Weights of a small transformer language model: 7 heads of 64, learned positions.
Each number is 128 + 24 x the weight over its row's rms, rounded and kept within 0 to 255. Layers, rows and columns count from 0. The size above them is the row's rms in percent of the matrix's.

# layer 3 MLP up, 1792x448, rms 0.0411, rows 1023-1082, columns 392-447
size [107  99  91  86 102 129 104  92 105  91 115 152  89  94  96 106  98  96  94  96 103 101  85  93  88 118 105  83 112 103  94 116 110  93  93 109 109 104  91 109  90  93 100  90 108 100 103 100  98 103  84 100 115 106 106  94  90  94 108  95]
[[ 87 135 148 110  88 103 139 109 108 139 146 184 123 149 104 141 148 107 104 136 112 131 115 147  90 134 158 134 156 154  88 112  80 153 153 144 124 107 132  98 123 117 103 157 131 122 150  69 112 145 157 145 155 121 106 131]
 [ 61 118  95 138 166 105  98  97 141 118 104 130 164 153 108 122 143 158 107 103 139 154 158 160 150 146 178 117 153 115 130 176  84 118 112 132  88 111 141 120 149 124 151 128 127 127 127 111 125 112 129 136 144 119  89 139]
 [157 112 159 131 150 106 143 137  90 115 143 164 116 119 124 149  85 129 138 110 162 140 140 131 122 146 130 124 130 133 130 147 122 115 157  80 129 160 121  95 167 153 109 162 102 130 119 131 135 171 179 119 124 114 141 105]
 [175 120 113  90 103 134 140 124 183 129 131 108 138 166 142 146 125 137 155 132 113 171  83 178  97 121 144 160 148 141 128 124 156 148 106 138 132 160  97 144 115 118 103 118 108 148 124 154 109  71 161 139 100 121 143 127]
 [123 100 153  96 103 164 141 107 165 129 128 159 110  89 158 146 125 112 122 140 137 134 151 162 119 163 138 151 155 150 140 127 127 175 118  99 105 131 158 131 118 154 137 121 105 137 104  42 143 162 144 141 144 106 149 135]
 [118 148 148 129 190 122 123 133 132 122 120 129 134 151 126 125 150  73  95 150 150 121 147 129  86 152 113 117 115 102 141 116 125 172 153 115 130 157 115 192  95  96  92 133 146 143 121 145 160 147 102  95 119 165 118 140]
 [144 127 131 136 164 158 116 106 116 115 103 142 110 101 145 112 136 128 127 145 118 120 104 169 106 114 142 106  96 145 168 160 125 160 159 135 164 134 100 131  88  98 156 155 183 127 152 105  97 140 133 125  97 166 126 157]
 [139 104 110 154 140 121  87 156 142 164 109 133 126 134 103 118 138 173 127 141 147  94 141 129 121 144 110 140 154 106 156 146 135 102 150 130 123 142 111 122 158 150  95  80 118 100 139 120 141 132 124 147 105 119 166 135]
 [ 88 137 143 122 119 112 113  81 133 101  95 139 119 137 148 132 116 125 117 161  97 164 137 124 152 139 146 123 141 144 131 185 117 157 121 102 172 113 153 139 148 112 130 131  98 139 164  89 152 173 127 114 146 110 120 151]
 [132 150 135 145 118 152  62 129 152 102 119  92 130 124 103 107 143 132 108 133  99 106  95  65  99 150 153 155 143 112 125 125 120 156 141 103 127 144 128 126 162 101 157 113 131 118 114 104 123 185 143 107 110  61 155  83]
 [ 78 148 126  94 133 109 157  86 107 106 152 114 136  89 117 164 135 111 131 115  87 143 131 140 136 158 130 112 117 125 144 164 149 112 106 148 148  93 171 107 159  85 133 141 145 108 134 111  93 183 123 124 124 128 154 131]
 [111 123  96 127 112 104 111  69 130 134 114 178 137 131 111 109 150 123 133 126  85 167 171 138 104 108 145 170 123 121 123 128  95 132 137 118 141  87 139  94 113  96 139 167 151 138 139 143 118 145 116 131 165 137 144 183]
 [131 141 159  99 105 152 117  98  86  96 116 110 114 157 132  68 139  94 128 115  99 139 108 131 158 139 110 122 182 153  88 141 123 103 138 139  92 161 139 142 112 125 126 110 128 101 150  99 110 113 156 164 140 131  77 117]
 [116 103 122 137  96 152 159 140 130  94 138 148 126 113 130 136 113 139 167 113 126 113 106 156 104 164 145 129 112 133  98 127 122 137 162 128 132 123 124 127 119 139 102 127 136 142 141 127 173  72 138 117 117 138 166  79]
 [101 129 175 101 161 129 131  98 154 155  99 124 123 114 108 103 120 106  99 102 168 152 106 124 151 101  91 157 112  82 173 158 136 110 120 161 112 144 121 132 166 126 107 100 124 144 188 131 137 125 169 128 115 159 124 135]
 [120 125 127 121 109 133 147 153  93 113 132  76 123 172 160 121 138 129 189 152 105 102 116 148 190 140 182 145 132 102 168 138  98  88 128  98 121 116 129 189 105 118 119 146 120 135 115 138 136  85 115  87 118 142 157 140]
 [108  75 119 155 101  89 133 140 132 110 172  71 154 157 139  83 145 131 123 111 132 142 173 124 151 168  73 141 130  73 109 163 194 146 106 130 142  63 128 184 161 106 110 126 141 121 140 155 157 139 135 145 137 106 108 122]
 [150 119 112 126 138  82 118 153  87 135  98 163 129 125 122 173 113 135 108 130  98 158 105 135 168 187 119 121 207  85 160 164 163 138 120 140 107  94 125 130 101 131 116 115  97 166 132 106 130 117 124 144 140 110 102 153]
 [109 148 107  96 151 106 102  88 122 128  89 117  87  78 155 129 136 135 138 139 120 121 145 118 102 138 131 139 104 127 104 150  90 152 149 132  72 117 110 120 121 143 130 104 165 120 131 124 120 135 150  94 116 154  99 120]
 [ 78 102 145 142  86 134 138 155 150 147 157 117 140 115  94 159 153 122 151 174 142  80 115 129 142 129 123 163 123 109 109 132 159 126 175 137 144 106  93 114 158 116 133 103  96 111 111 143 165 125 111 116 143 127  76 159]
 [122  96 131 117 131  99 138  87 130 153 142 160  53 151 135 152  94 105 118 115 128 149 138 145 132 118 108 126 140 136 106 121 125 121 174  95  99  94 167 115 122 154  86 114 120 134 113 105 138 177 130 169 108 150  98 119]
 [120  94 129 102 102 119  92 188 107 121 112  88 132 103 191 105 165 133 132 140 109 119 123 114 108 123 159 166  91  96  88 128 112 146 127 162 120 125 105 136 181 113 141  98 125 116 129 125 164 130  76 143 128 124 120 146]
 [111 147 139 116 175 145 129 101 108 107 109 106 107 111 155 101 201 158 159 113 157 113 127 128 114 140 106 108 108 160 120 128 117 139 132 163 134 117 120 121 127 154 111 119 148  95 113  98 124 133 122 113 145  98 134 110]
 [142 110 127 113 113  90 117  93 118 184 108 106  91 145 117 113 108 142 125 108 139 125 118 125  90 105 111 135  93 119 145 154 124  95 164 131  91 104 152 120 124 162 177 136 171  55  87 147 144 163 158 140 132 140 126 121]
 [126 138 127 160 137 142 184 137 116 200 112 102 157 101  94 105 125 127 113 187 123 117 108 141 113 146 104 180 149 139 110 115 136 107 124 122 138 121  99  96 119 153 156  86 136 126 179 105 166 162 121 122 147 119 108 142]
 [143 148 147 119 138 113 110 173 146 103 107 122 159 105 131 134 104 126 143 142 141 155 145  83 122 114 102 155 117 106 131 166 107 136 125 146 143 134 132 176 108 138 150 141 137 139 139 119 109 149 135 110 169 123 117 116]
 [ 97 112 147 128 168 139 110 147 133 127  90 106 142 136 139 143 133 129  97 123 138 150 149  62 119 126 119 122 134 119 134  99 138 106 139 137 133 140 145 152 141 134 115 172 177  92 128 110 135 141 105  89 154 147 146 120]
 [152 132 139 117 155 140 184 151 115 123  98 146 156 134 115 114 116 135 157 138 113 129 115  93  82 167 177  97 104  88 105  95 112 112 132 121 157 168  87  90 160 128 122  86 100 172 148 152 152 120 110  84 112 143 174  98]
 [ 78 153 110 100 124 116 103 131 134 161 147 133 109 179 109 116 170 140 100 158  93 134 108 166 158  91 154 108 176 116 172 144 125 120 124 173 146 108 130 112 154 184 163 102 108 152 175 111 135 138 104 136 115 120 147 142]
 [108 134 157 144 137 134 124  93 108 131 135 123 122 118 115 112 173 145 124 127 141 160 182 145 120 155 135 115 142 132 110 134 128 121 180 174 164 112 102 119 145 138 104 137  88 128  86 124 118 143 113 141 137 114 147 123]
 [143  93  86 111 143 120 145 114 143 130 158 122 135 157 142 145 132 111 156 129 172 134 147 157 159 103 170  91 101 133  97 144 117 133 146 143 118 149 118 175 141 118 101  99 129 145 148 104  96 149 120 170 187 153 146 116]
 [116 119 142 162 113  75 111 110 153 158  96  95 172 168 173 149 127 136 101 177 121 127 127 167 151 131 124 151 120 112 131 149 107  95 121 123 144 154 177 112 133 134 107 108 133 112 133 179 137 136  98 172  69 125 124 116]
 [145 141  83 101 163  95 147  78 113 115 142 100 132 140 131 119 124 134  99 105 109 186 137 137 117 128  63 121 139 144 125 138 127 151  97 132 149 166 133 153 168 110 148  83 132  93 158 115 134 147 118 164 140 114 124 140]
 [110  93 187 123 143 213 143 144 163 129 148 148 130 186 127 132 111 142 130 156 153 156 141 139 134 139 112 104 123 119 154 167  75  92 112 151 141 109 119 121 109 179 176 137 101 103 121 138 163 124 127 162 161 156 153 120]
 [107 134  75 118 122 103 130 130 157 138 161 105 109 136 143 143 134 109 139 134 107 120 117 116 180 116 142 155 132 144 160 135 145 122 142 128 128  86 124 115 166 166 113 121 112 125  91 119 153 107  94 113 125 138 135 120]
 [133 160 124 123 157 115  91 128 151 143 135 132 106 148 154 121 127 145  71 125 132 176 134  83 134 170 153 163 102 131 124 138  86 141 152 139 167  97 170 152  85 152 170 148 135 126  93 140 146 125 117 139  79  90 125 111]
 [124 122 104 110 132 141 149 101 150 113  94 148 118 186 114 115 166 120 106  80 120 101 146 142 169 113 138 182 145 155 127 110 158 103 110 117 126 116 187 160  90 122 139  97 147 119  83 139 149 149 174  74 139  85 169  70]
 [ 83 170 108 145 151  95 138 147 116  88  95 148 131 144 107 109 144 147  97 165 122 109 102  99 153 112 141 151 104 104 154 155 123  80 153 158 136  94 115 138 141 162 150 157  99  89 122 142 154  97 132 143 114  79 101 118]
 [123 155 140 111  96 145 141 146 103 147 166  71 170 172 125 139 151 143 129 135 143 157 138 142 175 129 135 110 129 111 116 116 135 173 120 148 160 176 110 147 127 159 110  94 107  85 142 145 148 125  89 136 103 133 124 129]
 [133 134 167  91 137 153 115 168 118 117 116 116  97 104 142 128 132 140 148 100 119 130 105 116 125 139 130 124 132 118 138 135 136 124 163 133 132 144 124 105 115 137  92  74 120 124 137 121 123 124  93 119 109 159 116 137]
 [147 180 123 150 134 132 120 126 157 131 176 162 145 127 140 129 104 110 137 136  96 125  99 121  96 110 149 113 163  93 130 101 120 148 102 110 131 165 165 141 127 148 119 142 175 133 125  96 136 110 103 123 118 151 112  83]
 [129 158 143 119 119 117  99  87 134 170 125 133 159 108 120 133 137 133 127 119 121 139 109 114 159 125 103 130 132  81 121 140 101 126 165 116 123 127 129 184 120 170 119 178 119 101 135 109 111 114 107 188 117  83 108 167]
 [137 127 153 102 157  94 154 124 160 134 156 126  73 166 117 149 102 173 184 124 178  92 129 123 116 128 128 110 133 124 118 132 138 121 129  86 131 117 163 140 142 120 163 113 116 119 179  92 134 154 136 105 153 149 159 140]
 [143 162 144 129 102 158 146  80 177 193 113 166 109 142 162  86 156 178 123 148 109 134 134 147 109 129 128 122 125 110 125 143 121 157 128 115 147 122 114 133 132  75 123 164 143 144 120 133 142 141 187 176 152 153 125  84]
 [187 108 160 118 130 109 156 161  88 158  83 122 140 128  71 129 139 149 141  98 115 160 137 125  95 123  90 124 102 118 104 116 113 106 102 123 104 128 112 149 172 153 158 100 123 117 154 133  97 111 128  97 118 128  80 102]
 [134 153 129 108 143 170 139 127 106 129 174  97 137 107 149 131 139 130 126 101 121 156 141 112  99 120 139 141 126 169 160 141  79 168 168 119 105 188 157  89 118  86 183 153 108 104 105 139 166 176 155 139 131 100 115 126]
 [115 110 121 132 140 131 146 140 137 132  80 139 105 130 121 157 160 116 116 116 139 148  85 138 122 151 132 134 173 179 119 144  83 129 135 145 113 150 126 106  90 162 110  77 139 102 104 105 139 166 101 134 143 125 148 111]
 [106 150 153 137  93 120 160  64 127 159 116 143 100 125 123 160 128 112 107 108 122 144 156 117 122 126 136  95  95  95  89 144 123 148 117 145 137 126  87 133 125 161 155 137 145 127 167 139 111 137 115 133  96 105 167 127]
 [134 150 133 136 133  77 131 124  93 134 116 178 144  96 125 102 103 123  76 183 137 168 148 103 155 153 151 132 144 169 148 126 140 104 138 132 135 137 127 151 159 131 145 115 138 138 117 142 116 148 116  97 132 140 137 106]
 [117 130 114 131 124 161 175 132 118 163  95 189 122 119 137 130 141 113  69 154 123 130  97 139  98 112 151 183 219 147 165 115 127 148 111 159 116 164 120 101 154 158 110 131 189 129 113  63 152 116 141  96 126 137 189 120]
 [130 160 104 113 164 113 142 152 161 147 106 142 136 122 127 131 117 128 149 117  99 166 134 119 174 118  90 126 121 146  92 150 122 167 124 134  76 143 145 119 136 131 127 152 122 114 122  73 118 177  97 139 139  44 104 132]
 [133 142 137 106 165 131  84 109 135 155 130  52 169 134 114 135 122 140 140 130 125 116 183  69 133 116 160 150  84 106 122 139  74 139 140 139 115 116 145 139 124 177 120 146 147 106 107 151 124 131  95 138 156 138 129 148]
 [ 93 109 137 146 126 155 154 133 161 158 156 122 147 129 157  60 101 117 117 131 124 119 108 113 149 153 104 150  90 130 105 134 112  85 148 157 107 147 160 149 115 140 125 136 142  94  89  92 159 166 116 151 149 141 152 167]
 [128 120 128 132 181 107 148 160 156 122 139 129 154 182  99 110 128 108 105  94 131 130 119 123 146 114 114 103 138  74 145 155 118 176 157 123 129 122 103 120  92 154 108 161 144  93 176 170 114 134 137 179 121 111 168 186]
 [109 138  91  57 163 158 108 139 148  94 113 158 121 143 123  78 132  98 156 128 162 117 150 109 124 163 167 137 147 105 104 126  86 166 104  77 132 104 103 110 170 165 154 119 131 112 118  78 108 137 123 149 135 135 115  98]
 [158  57 168 125 135 156 103 144 132  91 126 119 143 141 142 125 123 123 175 118 155 124 173 117 144 133 138 100 143  85  90 105 135 139 148 136 161 148 141 127 165 137  94 129  90 133 179 102 145 123 149 140 119 106 131 195]
 [157 111 102  89 106  69 126 139 158 112 128 149 119 124 113 158 149 110 112 130 140 126 158 111 135 129 119 135 154 106 173 113 135 125 150 139 139  55  93 174 118 168 142 146 113 141 138  99 151 166 120 128 153 101 146 129]
 [203 137 132 126 123 123 116 104 136 166 117  89 103 145  60 118 163 113 126 107 124 145  95 105 124 173 119 120 151  91 164 133  87 144 114 145  92 124 122 155 156 172 131 140 140 108 140 127 118 100 138 142 115 126 131 125]
 [140 129 158 127 145 131 127 150 129  98 154  57 106 118 148 108 123 127 141  93 136 116 145 139 174 145 156 136 127 149 134 119 120 128 146 112 158 102 128  87 125 152 134 159 109 167 155 119 104  84 145 123 125 119 183 127]
 [106  77  92 104  65 140 117 118 130 123 158 156  78 135 104 109 142 119  90 129 153 112 146 154 165 122 124 122 137 128 103 127 131 122 102  95 139  87 113 132 112 143 124 115 172  75 111 137 121 117 114 127 156 163 167  68]]
# layer 3 MLP down (transposed), 1792x448, rms 0.0411, rows 1023-1082, columns 392-447
size [105 110  97  93  96  99 100 100  98  99 114 115  99 101  92  94 104 101  99  99 102  99  94 105 104 105 100  92 106 100  97 105 108 101  97 101  93 102  94 106  96 100 101  95  93 100 104 105 102 102  94  95 110 102  93 109  98 102 102  93]
[[131 126 138 123 127 146 162 108 117 105 133 123 175 137 169 123  98 136 135 135 162 129  92 141 133 137 123  98 112 115 123 159 127 111 144 155 163 103 117 120 108 132 175 130 111 138 147 115 130  97 170  88 151  78 154  78]
 [124 132 147  87 134 109 112 122 123 107 112 109 161 106 116 130 146 159  68 140 180 114 146 122 139 137 153 101 121 170 158 146 132 132 180 118 133 159  84 124 141 103 133 160  96 101 124 113 121 143  75 120 154 117  98 129]
 [ 90 111 105  89 137 124 140 122 166 111 165 107 158 187 143 116 135 142 136 133 127 116 147 103 110 107 119 140 128 105 118 107 147 115 114  99 110 114 152 159 155 103 129  94 196 141 148 125 163  87 118 162 134 175 120 140]
 [108 125 154  92  98 169 150  84 105 115 124 137 142 119 156 116 121 114 153 128 147 160 128 120 117  98 109  82 126 124 152 178 155 136 161 118 135 129 194 130 138 144 174 136 150 130 177  98 139 132 138 135 135 153 150  99]
 [144 142 121 110 160  99 104 139  98 175 154 113 136 125 110  85 108 146 115 120 138 119 154 120 149 143 132 128 129 108 150 114 164 207 158 148  97 134 118 116 121 104 139 100 117 161 100 135 167 108 129 116 102 126  74 129]
 [116 131  86 124  90 137 155  95 120 107 142 107 108 123 118 136 118 159 169  86 118 150 118 148 106 100 126 134 118 144 116  62 130 121  72 113 116  99 132 112 126 153 121 119  76 123 162 102 108 127 133 128 131  67 109 151]
 [163 125 161 139  98 172  95  83 175 119 113 119 142 118 105 141  69 100 104 133 101 157 141  95 147 119 113 126  97 120 149  46 143 148 139 106 134 115 136 120 108 119 137 119 126  93 123 153 181 111 128 124 103 174 150 127]
 [ 90 143 133 111 125  81  82 133 114 128 113 126 141 130  93 158 147  97 139 117 126 115 122 123 127 154 128 134 101 135 161 133 117 142 119 136 141 156 151  98 124 111 127  94 161 159 149  92 135 127 191 151 138 162 132 119]
 [167 127 162 103 108 154 146 104  90  96 148  81 134 118 100 147 149 122 114 149 145  77 108 138 138  83 142 114 146 127 145 125 137 134 156 144 140 149 131  96 100 145  48 172 183  87 130 150 140  98 106 106 154 111 120 129]
 [106 127 151 110 162 155 110 147 118 126 125 103 126 153 111 104  94 132  88 168 147 153 190 109 128 184 153 107  76 140 110 118 145 125 135 161 147 129 141 143 112 172 146 120 162 106 120 122 131 117 106 143 124 162 118 116]
 [108 107 126 101 144 127 110 129 175 126 151 156 142 132 113 129 116 137 150 105 131 139 140 148 165 129 161 143 118 143 144 135 133 119 120 159 141 113 169 124 193 147 177 141 134 104 115  74 133 173 109 130 116 120 128 161]
 [117 129 142 110 140  96 114 146 153 126 102 181 161 126 119  96 159 151 102  98 104 124 108 117 124 142 138 138 163 142  67  74 101 125 124 148 130 115 121 107 115 155 109 137 136 105 138 164 125 131 123 174 124 153 171 115]
 [144 124 116 113 119  80  99  89 116 119 113 111 109 123 172  86  94 138 114 136  94  93  98 105 101 143  98 135 130 133 108 153 131 135 104 108 145  89 118 134 107 180 100 151  97  73 161 124  83 130 116 148 121 146  71  98]
 [105 153 117 138 166 128 154 111 140 103  74 139 174 113 160 105 100 143 162 125 121 108  83 117 130 112 125 103 118 112 132 109 134 146 117 121 144 114  87 156  92 136 112 187 167  94 122 125 145 137 156 133 117  97 110 165]
 [148 109 149 168 136 100 155 116 118 154 118 144  73 113 154 158  94 166 158 146 116 129 107 117 129 121 180 118 119 104 139 126 147 114 101 117 112 124 123 113 121 121 137 165 122 162 141 107 116 166 129 130 117 166 120 122]
 [126 117 114 105 106 150 106 125 144 118 152 149 100 160 189 140  82 137 129  39 153 104 101  95  95 116 100  77 167 114 122  97 108 120  92 101 121 142 169 134 114  92  68 148 115  95 137 104 106 132 184 172 102  92 119 143]
 [167  95 140 115 122 148 129 174 166 215 102 144 143 101 154 108 149 114 107 124 106 135 116 148 160 119 139 102 137  82 153 145 114 155  96  85 176 149 149  94 110 129 113 108 107 115 138 137 134 152 117 123 162 130 113 143]
 [118  90 117 119 152 135 166 104 137 109 152 163 164 117  89 101 119 131  89 176 178  75 121 120 128 117  74 113 149 159 103  68 166 102 146 115 126 109 131 107 113 100 153 103 157 150 122 162 100  99 140 135 131 135 104  85]
 [144 114 116  95 124  88 139  92 125 115 116 112 141 162 135 116 159 102 121 139 152 122 167 129 116 131 120 120 108 140  94 136 151 159 128  97 138 134 112 112 153  89 103 109 129 142 152 155 101 132 145 174 110  82 130 126]
 [104 112 116  97 118 140 158 111 129 103  76 137 144 126 158 112  79 146 172 124  92 126 116  93 149  94 154 120 140 136 146 111 138 131 151 137 116 137 129  66 101 132 163 125  84 126 137 147 104 143 136 143 135 160 110 159]
 [153 124 152 128 186 120 121 127 144 124 130 109 136 134 161 135 117 136 117 140 125  86 114 111 122 109 152 161 146 135 123 139 124 143 121 137 168 151  86 125 145 145 187 152 102 124  91  95 116  98 130 127 167 113 133 144]
 [126 159 132 123 116  96 122 108 152 118 160 104 150 114 135  91 121 122 123 122 159 136 104 149 109 119 121 123  78 125  91 159 140 166 153 135 104 110 117 112 147  88 138 141  96 159 126  96 153 124 121 115  86 135 147 124]
 [133 107  67 159 144 116 106 124  82 128  86 130 135 125 126 175 133  63 128 104 197 138 140 100 121 116 115 154 134 125 145  82 113  86 120 175 107 135 131 128 140 122 161 159  81 113 130 111 160 138 109 102 160 137 117  87]
 [143 166 148 112 113 126 101 151 130 122  67 129 133 124 152 118  74 146 106 138 115 101 150 132  90 114 126 144 118 117 160  64  98 128 143 131 149 147 141 160 115 119 105 133 153 113  72 129 156  93 142  80 124 135 127  89]
 [ 90  97 118 118 115 124 128 128 142 133 141 115 104 177 100 151  73 101 122  98 116 115 176 126 137 134 124  93 140 101  72 102 136  80 171  90 115 132 144 217 137  96 110 118 157  93 124  90 150 139 126 102 118 121 125 100]
 [138 131 123  83 138  92 104 148  81 144 153 115 107 127 102 173 137 165 127 122 138 192  97 125 106 153 132 109 158 158 160 161 131 140 151 155 135 153 121  80 106 128 134 114 125 148 155 125 104 101 138 112 117 100 120 130]
 [165 154 156 153 172 124 126 122 127 163 159 101  95 132 120 107 128 142 136 119 126 126 163 124  86 127 133 134 101 134 118 177 130 125 117 109  94 137 108 109 160  96 180 149  92 117  89  99 101 127 135  96 112 121 144 156]
 [133 159 132 136  88 131 164  98 137 148  97 120 132 109 153 150 155  98 128 119 160 108 199 185 109 106 116 151 135 136 128 127 120 111 127 160 133 102 106 110 114 122  90 129 135  74 157 124 166 146 114 113 115 140 113 154]
 [114 120 101 136 138 155 151 129 128 135 114  93 118 102 131 109 112 131 119 118 140 170 129 142 158 122 123 130 101 122 125  74 184 192 127 114  79 170 154 145 151 131 119 134 137  92 122 126 134 180 120  97 149  88 133 180]
 [165 136  65 114 119 108 155 120 127 110 170 106 148  91  64 137 153 104 137 173 116 118 118 159 125 151 116 108 107 115  88 148 113 160 126 124 118  88 169 100 146  79 155 178 186  72 149 123 136 160 132 162 161  98 133 114]
 [104 158 117 142 147 162 141 108 137  83 116 111 110 133 128 167 153 170 108 126 129 161 113 101 126  74 122 121 151 137 145 119 114  80 131  80 128 152 146 136 115 112 120  94  95 129 133 115 144 115 101 115 135 140 149 125]
 [139 164  81 136 112 121 132  99 104 134 135 114 120 134  86 118 117 132 168 116  98 158 146 108 120  96 139 126 132 167  96 134 133 191 163 115  79 138 140 120 127 105 149 114 104 145 134 103 127  86 159 120 132 112 128 156]
 [125 142 103 126 115 147 149  88 127 150 146 142 114 124 119 115 151 155 131 100 110 132 149  97 187 114 113 118 100  99 149 158 147 107 121 141 101  98 142 133  66 105 125 107 135 140 149 102 135 115 137 162 147  90 141 143]
 [128 145  85 112 158 137 134 139  99 132 163 126 136 145 118 132  89 135 139 123 135 103 118 170 145 148 113 145 149 114  89 165 121 141 133 175 101 148  92 146 124 137 119 123 103 131 143 157 143 175 111 104 147 104 146 115]
 [131 168 139 136 121 165 165 137 123 108 116 113 100 157  99 114 168 150 114 129 133 111 134 108 119 145 138 113 116 104 133 134 177 116 125 103 174 158 142 111 102 162 101 158 177 141 116  97 119 107 126 146 119 123 135  95]
 [119 134 137 145  80 107 138 134 119  96 114 129 136 107 119  99 110 153 186 157 131 106 105 156 142 121 143 148 159 148 128 136 129 149 130 145 104 111 118  76 133 105  85 114 140 122 159 179 137 133 177 123 184 116 133 129]
 [132 155 130  82 132 135 144 102  92 150 136 160 116 120  80  74 116 103 174 102  84 157 126 130 112 105 133 134 140 136 109 175 146 128 118 127 116 161 114 113 120 157 110 104 141 154 113 118 109 128  68 126 162 153 107 140]
 [103 144 126  98 102 121 126  98  95 188 143 120  82  94 144 165 163 140 112 133 127 158 121 123 148 105 181 177 116 153 113 143 139 142 142 152 150 165 118 161 134 116 147 126 130 100 126 116 101 127  85  99 128 133 124 126]
 [145 124 107  90 148  90  95 113 134 109  98 117 107 114 116 200 140 100 139 119 143 117 170 110 122 103 133 113 142 171 169 133 128 105 129 149 145 119  92 147 169 118 156 143 138 129  93 125 117 137 148 112 134  96 117 175]
 [124 131  90 132 114 163 127 121 121 150 137 115 154 129  90 128 104 135 130 130 126 132 128 156  93  53 134 131 109 154 143 130  91 151 145  95 101 120 122 126 129 130 122 186  58 171 167 147 135 102 118 138 157  82 153 158]
 [172  89 154 137 106  90 102 126 134 139 138 151 122 153 148 147 126 175 120 149 126 120 157 152 130 125 139 159 110 127  91 166 139  82 158 129 123 115 109 141 153 120 127 132 104 135  82 153 105 119 122 137 175 120 147 127]
 [113 112 119  95 131 112 145 156 121 135 155 135  92 156 116 110 145 103 144 153  75  88  89 166  91 130 132 116 141 136 157 107 128 165 147 144 128 130 134 150 140 110  94 134 148 115 114 125 113 116 152 127 119 145 138  92]
 [ 85 140 161 112 100 109 130 121 145  86 108 145 106 114 111 175 146 147 175 110 128  99 123 113 114 134 101 117 129 146  90 120 113 124 146 140 145 164 137 113  89 119 127 132  77 136 120 101 108 151 158 103 112 135 131 128]
 [126 128 121 151  92 133 133 116 123 160  95 128 133 155  95 140 119 101 102 128 156 159 104 130  94 132 108 135 107 117 129 157 133 133  83 130 144 122 140 168 148 125 151 100 139 155 154 112 137 155  90  94 103  97 127 110]
 [117 117 116 133 106 111 124  93 124 113 160 145 121 119 168 163 124  91 131 162 124 108 128 107 141 138 152 141 141 121 152 190 137 159 111 161 155 108 133 162 100 156  96 151 158 124  94 141 138 118 117 147 136 130 123 119]
 [194  83 126 130  90 165 113 117 125 132 151 136 169 118 125 138 114 129 137 187  90 141 123 140 109 110 168 126 113 132 122 105 153  90 164 170 161 123 142 105 140 126 189 146 119 144 137 133 106 141  76  81 125 141 128  91]
 [166 170 123 116  97 136 110 121 126 130 159 156 125 126 136 163 126 164 143 152 143 160 151 132 112 156 168 137 107  66  84 151 140 108 138 119  92  90 148 117 119 125 150 123  93 158 115 114 109 137 120 134 161 134 132  72]
 [136 112 134  97  99 139 130 122 113 151 171 117 122 127 153 115 155 130 134 162 156 171 132 146 154  89 108 106 166 136 107 134 129  75 114 106 127 187 161 168 170 126 164 139  97 127 175 133 147  88 139 132 104 136 149  92]
 [121 138 196 130 115 116 147 111 142  96 123 117  88 121 147 131 102 153 134 111 115 123 100 158 183 139 132 116 126  68 124 125  87 138 150 136 140 152 125 128 109 136  95  95 100 154  93  84 154  93 133 133 120 116 125 162]
 [110 152 110 114 108 148 155 158 137 151 115 109 155 155 119 113 117 124 177 130 132 119 155 105 102 146 105 147 123 148 151 162 136 183 100 131 106 103 131 160 128  93 141 110 130 112 132 122 124  99 128 149 142 110 129 186]
 [141 137 137  92 108 111 113 127  98 128 137 164 150 123 119 137 128 168 163 111 127 122 132  78 104 122 151 102 184 168 122 114 110 104 108 163 129 142 149 116 133 161 125 130 142 119 174  56 138 122 127 158 129 130 120 125]
 [114 107 119 105  91 127 126  81 114 139  92 122 161 173 125 176 140 126 158  82 135 145 126 132 136  99 130 172 122 111 117 127 119 137 112 108 171  85 101 111 119 141 140 143 117 153 141 158 110 126 132 154 111 124 141 159]
 [115 108 104 105 159 163 119 148 101 127 157 106 142 130 105 156 132 104 131  94 106 104 161  83  88 166 148 129 181 142 120 117 142 135 100 115 137 145 111 197 119 107 132  87 143 114 131 121 108 155 135 148 158  93 113 131]
 [143 142 124 145  97 133 134 175 122 112 187 147 139 158 118 114 109 140 114 130 126 154 119 139 128 144 141 107  98 173 121 127 128 154 172 114 102 134 111  99 136 104 136 120 119 161 127 147 131 152 177 126 144 136  90 142]
 [133 107 132 124  68 121 154 131 108 104 118 140 108 160 141 126 119 109 106 103 140 131 125 146 137 137 170 117 107 132 114 102 123 121 120 167 123  86 117 143 124  95 119 103  77 154 103 137  88 110 156 120 128 102 136 138]
 [140 156  98  83 134  88 128 128 104 116 106 122 167 104 126 125  72  75 140 152 143 134 129 111 141 131 125 120 124 108 122 113 110  82 128  88 146 136 148 115 135 108  99 138 155 134  96 133 151 164 150 159  92 128 135 159]
 [157 127 187 154 108 156 104 137 103 149  97 122  84 143 140 113 143 104 129 138 147  76 101 162 122 114 132 125 140 144 110  78 161 151 125 146 161 178 122  65 104 109 151 126 155 159 122 103 143 143  81 139 108 135 122 102]
 [132  92 105 151 127 152 119 110 135 126 128 121 130 141 131 121 124 138 104 165 115 132 149 100 115 159 135  96 169 124 132 120 147 106 152 152 143 122 131 176 161 131 121  88 107 162 157 147 107 131  94 132 103 154 111 146]
 [122 172 132 109 130 157 140 147 127 129 112 142 118  91 188 103 130 130 149 135  94 149 112 129 120 154 132 134  85 128 143 118 134 137 104 136 138 151 125 121 118  92 156 143 132 106 131 149 113 132 161 132  91 119 166 131]
 [136 138 148 142 150 146 134 152  82 153 146  79 136 128 138  92 146 156 149 101 129 140  96  93  96 147 103 137  98 134 134 152 144  85 161 131  98 167 157 119 141  98 124 110 103 166 123  94 151 101 157 156 168 127 121 177]]